python train.py --tie_word_embeddings=true --init_std_qkv=0.0262 --schedule="cos" --dataset="wikipedia_en"
Each number is 128 + 24 x the weight over the matrix's rms, rounded and kept within 0 to 255. Layers, rows and columns count from 0.

# layer 3 attention value, 192x192, rms 0.0647, rows 56-63, columns 48-95
[[112 146 173 131 137 116 170  85 114 149 129 140 139 137 136 111 109 157 199 145 139 112 141 102 127 141 129 130 124 141 145 188 128  94 121 149 119 130 168 171 115 110 157 124 135 148 128 123]
 [123 147 126 108 106 137 118 114 118 140 132 181 163 157 110 139 124 135  97 127 108 124 146 141 136 145 114 123 120  93 118 108 137 126 113 125 131 121 134 109 123 104 105 144 157 138 153  85]
 [124 120 165 132 128 128 118 135 128 150 136 144 112 131  65 139 115 128 112 109 114 124  72 121 126 134 122 112 188 114 108 154 108 123 121 138 105 128  89 131 125 131 157 133 180 170 202 116]
 [123 157 148 125 129 110 105 118 115  53 101 123 113 127  69 145  99 145 169 113 125 117 144 126 116 141 148 113 104 130 141 150 123 116 121 151 147 125 131 175 130 101 143 133 137 119 118 148]
 [131 145 113 124 129 117 148 122 131 117 110 148 144 105  88 113 140 135 155  88 116 120 122 107 124 106 137 148 112 115 156 154 100 101 128 130 125 126 142 166  87 127 104 113 140 177 112 153]
 [127 116 142 183 100 129 186 146 178 145 126 106 120 128 114 123 152 144 115 100 143 139  97 130 152  95 161 110 144 147 140 170  96 137 115 141 110  99 119 139 117 173 126 105 139 143 155 147]
 [128 117 115 120 113 150 108 135 111 125  99 144 147 126 163 129 129 131 116 101 113 127 186 153 126 119 114 135 109  88 152 105 141 103 106 119 153 146 117 118 112 153 112 144 149 124 146  80]
 [125 136 184 127  87 113 143 135 174 137 150 168 101 107 120 134 110 141  88 149 141 142 150 129 133 130 137 126 140 126 144 134 104 139 115 167 132 158 104 112 155 104 168 156 145 139 126 139]]
# layer 3 attention output (transposed), 192x192, rms 0.0606, rows 56-63, columns 48-95
[[109 100 130 149 131 121 133 136 114 119 130 147 139  83 129 127 147 137 132 128 141 130 106 119 149 105 132 113 148 122 150 156 161 140 124 132 136 145 129  92 116 136  93 154 115  94 152 122]
 [106  89 101 152 153 134 102  68 149 144 125 107 117 123  96 129 126 105 177  92 124 108 150 105 154 125 149 116 137 189 111 173 144 140 109 165 108 127 137 123  93 137 145  99 157 125  81 172]
 [128 119 147 111 136 106 104 105 135 145 111 124 111  88  80  98 135 121 146 109 149 124 132 134 139 107 133 113 139 161 136 130 207 114 118 117 136 126 133 131 122 102  97 137  87 138  79 118]
 [156 115 130 130 118 101 165  85 152 152 143 135 114 115 133 147 121 132 112 150 151 145 116 131 113 144 147  90 141 136 118 122 128 132 119 137 140 136 150 100 137 151 117 129 139 112 146 133]
 [114 134 128 135 112  58 146 103  90 137 117 114 106 115 125 136 123 156 136 163 155 122 109 139 124 112 114 132 117 150 104 112 148 141 150 111 121 131 124 159 128 111 134 131 111  82 119 125]
 [154 114 179  81 116 114 109 173  87 133 124 114 156 103 132 118 117 116 133  93 118 141 123 149 125 152  89 140 109 109 147 115 160 135 139  76 148 109 127 142 141  82 143 159 112 161 129 136]
 [111 115 155 131 110  98 135 104 129 139 142 120 129  98 100 143 131 108 118  68 164 107 129 132 147 142 155  91 157 178 104 144 116 127 123 125 126 104 159 165 115 107 105 108 155 131 113 159]
 [143 106 127 103 173 115 154 126 116 113 123  97 120 125 124 144  86 135 142 134 133  94 153 168 116 118 130  87 120 143 120 148 163 140 108 105 138 131 137 128 109 131 113 149 112 121 156 130]]
# layer 3 attention query, 192x192, rms 0.0534, rows 64-87, columns 48-95
[[134 136 106 142 117 149 113 123 150 125 134 123 123 144 117 146 123 143 142 141 125 136 139 131 130 127 139 143 124 144 120 134  82 103 105 108 151  92 135  94 127 110 103 135 142 127 117 140]
 [122 121 159 142 135 120 145 136 146 134 133 153 109 103 126 131 110 115 105 103 146 107 134  99 115 105 126 152 127 117 124 117 126 107 162 132 123 127 115 109 147 124 136 119 148 130 129 149]
 [134 144 117 133 138 151  90 113 150 117 116 106 110 150 122 120 130 134 150 131 123 145 133 127 122 134 125 126 140 142 122 115 101 117 133 158 126 113 116 122 113 109 115 136 101 118 126 150]
 [ 48 113 134 124  93 154 135 156 130 106 119 158 142 109 137 121 119  94 110 119 142 169 126 113 121 156 103 147 129 136 143 136 133 147 127 109 148 160 147 109 125 130 157 123 156 130 165  92]
 [128 141 114 124 122 131 140 150 152 113 125 131 123 111 150 126 133 103 119 140 118 135 125 155 157 161 107 116 154 141 136 171 124 111 127 133 105 129 141 120 125 124 151 147 135 130 130 149]
 [148 154 101 164 125 157 131 123 130 128 114 115 135 130 132  81 167 126 103 123 199 148 141 112 111 140  97  87 105 122 131 134 140 134 100 105 118 157 129 138 128  86 146 130 153 123 114  96]
 [127 110 144 134 124 121 151 119 160 137  88 134 155 122 138 138 110 135 137 144 136 164 118 139 122 139 130 156  95 125 177  67 117 154 122 112 150 152  84 105 130 138 138 142 105 137 141 114]
 [146 170 113 146 140 106  70  88 129 121 136 133  92 148 126 101 109 155 136 166 125 126 138 136 145 123 133 123 155 144 140 150 137 117 115 129 121  92 134 131  95 110  92 150 121 107  99 159]
 [132 121 109 145 119 158  95 128 112 130  97 108 150 149 164 124 119 109 153 117 117 132 110 136 115 138 133 122 115  96 126 100 129 130  98 149 139 115 106 116 105 123 149 136 112 137 128  99]
 [127 115 108 129 115 132 138 119 110 129 135 137 148 104 115 149 118 143  79 117 136 119 127 125 131 134 131 143  81 101 133  78 141 163 129 145 136 141 101 122 167 122 146 118 136 123 114 120]
 [125 145 116 143 148 126 137 150 169 137 127 128 126 126 120  92 129 126 143 196 109 128 128 125 170 154 135 134 124 140 111 138 119 133 134 170 118 123 115 126 121 111 119 147 139 136  96 120]
 [ 95 118 154 106 114 116 140 147 170 107 151 136 102  82 127 141 132 110 117 149 132 150 129 116 145 151 113 117 127 143 117 132 142 131 154 111 107 133 126 146 117 143 136 119 142 100 127 118]
 [236 139 122 144 125 108 102 131 124 150 121 122 104 126  90 112 156 188 116 161 154 106 136 133 120 111 126 115 150 129 111 135 147 125 111 137 107 125 165 149  88 159  77 129 145 145 126 177]
 [145 146 114 112 114 127 109 128 117 123 136 130 143 136 111 137 131 144 129 141 137 146 144 126 141 109 108 120 180 130 140 134 105 134 134 117 137  95 145 135 145 128 153 149 135 139 133 135]
 [129 123 126 129 127 140 152 114 115 131 151 120 157 118 118 133 124 133 111 117 122 143 124 129 138 161 114 149 101 110 163 119 129 143 122 114 149 158 105 123 165 132 103 132 117 131 132 117]
 [143 128 137 139 118 128 125 104 104 136 152 131  92 128  99  97 148 157 136 145 138 113 115 112 115  97 153 123 140 123 125 129 118 138  99 123 132 140 144 136 119 138 134 158 130 152 109 126]
 [114 166 120 131 139 121 157 119 126 151 135 123 117 122 130 112 113 150 112 139 112 122 138 133 136 129 139 105 103 116 132 139 131 160 128 128 113 126 118 117 137 140 126 145 142 112 158 135]
 [123 115 147 160 145 148 133 129 158 153 113 137 141 105 159 134 146 122 133 135 120 143 113 140 137 156 152 121 116 140 141 142 137 110 142 123 151 139 101 115 137 141 117 113 121 162 131 153]
 [134  88 156 146 117 105 160 105 109 106 130 124 141  90 106 155 154 126  79 119 121 124  91 122 122 112 110 127 135 121 130 103 136 131 156  96 110 140 136 159 133 146 110 101 145 141 106 113]
 [120  92 146 125 119 114 139 108 127 140 136 118 114  98 120 127 111 117 158 128 103 151  91 135 127 136 141 123 100  96 134  91 134 113 112 147 126 124 118 151 122 142 122 119 130 137  90 141]
 [ 99 107 139 122 112 117 114 123 137 127 130 143 115 116 122 149  85 143 150 131 103 117 123 123 165  98 156 167 121 135 121 112 110 115 141 164 151 104 124 118 144 137 121 132 132 130 143 133]
 [140 140 124 118 114 151 107 147 113 110 138 145 156 143 133 130 101 131 151  92 131 153 125 142 130 144 114 123 121 107 161  96 134 140 144 134 134 143 115 135 145 120 152 149 111 136 128  94]
 [132 143 106 137 131 139 131 114 103 101 106 135 125  96 135 162 132 143  97 112 152 111 125 121 128 116 128 148 107 127 144 114 139 127 136 119 122 149 134 166 151 134 141 150 141 132 157 115]
 [131 158 116 117 132 141 139 129 139 106 132 136 123 167 120 125 135 171 128 166 163 114 117 110 122 105 141 131 156 132 147 125 142 118 145 125 123 133 149 122 138 131 140 153 122 121 145 132]]
# layer 3 attention key, 192x192, rms 0.0531, rows 64-87, columns 48-95
[[134 120 137 116 133 147 113 122 152 122 122 113 116 137 141 122 139 144 153 141 122 149 115 141 122 124 150  75 170 115 145 168 177 130 140 105 128 146 125 110 101 119 101 104 119 139 110  97]
 [120 116 126 138 105 114 142 131 145 133 116 141 119 115 114 177 148 140 132 160 154 114  88 135 127 136 141 129 147 141 146 118 143  96 117 105 146 131 155 138 125 158 116 106 109 131 128 129]
 [130 116 114 110 127 153  74 124 159 135  98 106 117 156 161 144 155 144 138 156 128 150 127 122 117 128 134 112 180 134 133 173 151 118 111 139 123 154 149 103 100 137 145 130 143 150 126 133]
 [ 77 136 134 122 138 132 169 127 133 164 131 153 153 116  96 117 128 123 143 100 115 172 100  95 163 169 126 133 115 130 117 156 102 116 153 132  89 129 121 169  90 147 124 139  99 131 127 124]
 [130 118 143 110 151 139 177 138 125 148 134 132 148 118 128 108 124 113 146 120 133 120 144 104 137 135 133 142 123 122 133 150 154 120 157 135 118 126 105 144 100 105 102 113 123 148 112 133]
 [ 59 177 125 137 146 131 166 164 141 140 132 140 151 121 107 109 109 108 118  97  97 131 104 108 173 180 113 126  96 128 117 130  88 133 141 124 131 131 105 157  99 107 180 164 130  98 129 115]
 [136 157  80 109 121 124 138 124 116 133 102 132 121 133 124 140 131 125 102 101 137 124 148 152 127 132  97 124  97 118 144 109  81 125  99 107 115 119 127 141 122 136 158 106 127 169 132 159]
 [139 138  89 126 119 113 120 134 205 117 135  99 109 126 123 101 140 125 135 150 125 127 129 126 107 115 153 116 167 125 141 164 126  94 101 134 138 157 138 117 115 121 114 126 150 162 118  94]
 [131 117 119 124 110 152 115 140  92 133 114 114 132 142 146 116 111 111 116 134 125 100 142 160 164 125 103 105 113 116 138 129  89 168 118 142 138 138 113 141 104 109 135  79 153 135 170 153]
 [131 124 109  85 117 113 117 129  97 121 100 128 141 125 135 147 100 127 114 139 152 147 132 132 127  93  90 131 128 124 108 108 136 131 144 110 137 150 129 128 133 148 134 140 133  98 150 129]
 [131 170 138 123 121 148 143 106 156 128 172 120 140 115 111  96 143 119 115 107 128 134 138 141 137 111 130 147  80 155 132 145 109 112 149 162 122 125 137 156 102 132 107 111  98 151  94 110]
 [112 148 156 103 135  98 155 151 119 112 119 160 125 113 115 148 107 133 125 116 166 133 118 114 153 133 124 164  81 124 116 136 125 107 133 145 133 114  98 150 120 123 150 146 149 139 147 121]
 [138 109 135 161 149  99  95  90 171 137 128 126  93 118 147 130 147 136 102 134 146 108 124 170 117 102 142 108 154 150 137 107 157 148 107 135 164 114 141 108 176  85 132 124 120 108  92 134]
 [106 137 144 154 112 117 134 108 144 143 158 111  83 109 124  95 111 142 147 126 110 117 142 142 112 122 150 121 181 125 110 119 138 138 128 109 115  98 115 118 171 127 100 123 146 123 141 130]
 [133 118 112  99 100 128 168 126 119 144 142 117 119 107 133 147 113 142 155 134 140 137 125 137 125 118 123 122 110 119 120 109 137 147 119 120 116  95 117 124 121 146 166 104 125 137 129 146]
 [129  97 131 146 120 134  70 138 128 139 159 106  87 149 131 117 127 131 117 143 140 119 124 133 120 112 147 114 145 122 115 103 121 153 118 116 120 140 140 123 124 137 111  99 123 116 119 115]
 [126 145 159  92 134 131 126 135 137 130 139  93 161 111  98  97 127 127 127 113 121 116 149 160 124  91 158 113 145 140 140 144 118  99 147 150 119 127 151 102 130 109 120 120 128 144 123 133]
 [143 156 131  99 149 119 120 113 142 142 130 127 130 143 150 106 130 122 123 102 132 130 165 123 124 120 114 169 119 147 155 129 105 100 145 119 130 121 115 130 124 107 131 107  74 142  88 123]
 [134 140 104 113 115 121 143  87 122 102 113 175 150 143 136 161 105 131 121 157 161 141  97  85 125 113  60 193  67 126 116  60 110 112 136  81 148 133 104 135 116 137 146 161 141  75 121 128]
 [135 136 115  83 120 107 115 115 114 111  80 142 128 132 140 121  86 114 122 155 132 105 172 119 139 151  95 110 115 133 125  92 113 119 133 113 135 110 115 167 101 131 147 103 134 142 159 144]
 [164  93 118 139 102 127 100 117 142 123 104 111 128 166 137 152 123 158 145 149 139 119 145 147  93 110 131 112 185 123 114 134 151 153  96 114 125 115 140 128 135 146 101  95 131 135 134 144]
 [105 125 117 156 120 156 124 110 111 112 126 108 112 135 126 135  98 140 131  95 143 117 165 139 122 129 133 119 154 118 117 124  98 153 124 148 115 130 105 111 134 121 130 110 137 157 166 140]
 [118 121 151 109 131 122 138 125 128 124 120 112 137 145 135 144 130 128 139 107 156 121 137 141 111 125 116 127 157 119 124 122 117  97 125 109 148 125  89 128 139  96 103 126 150 132 129 127]
 [121 113 114 171 105 125 135 155 142 127 135 160 116 130 142 147 158 123  95 128 123 110 126 151 130 154 147 140 132 125 125 104  94 121 123 117 137 122 143 119 168  99 100 150 106 102 153 121]]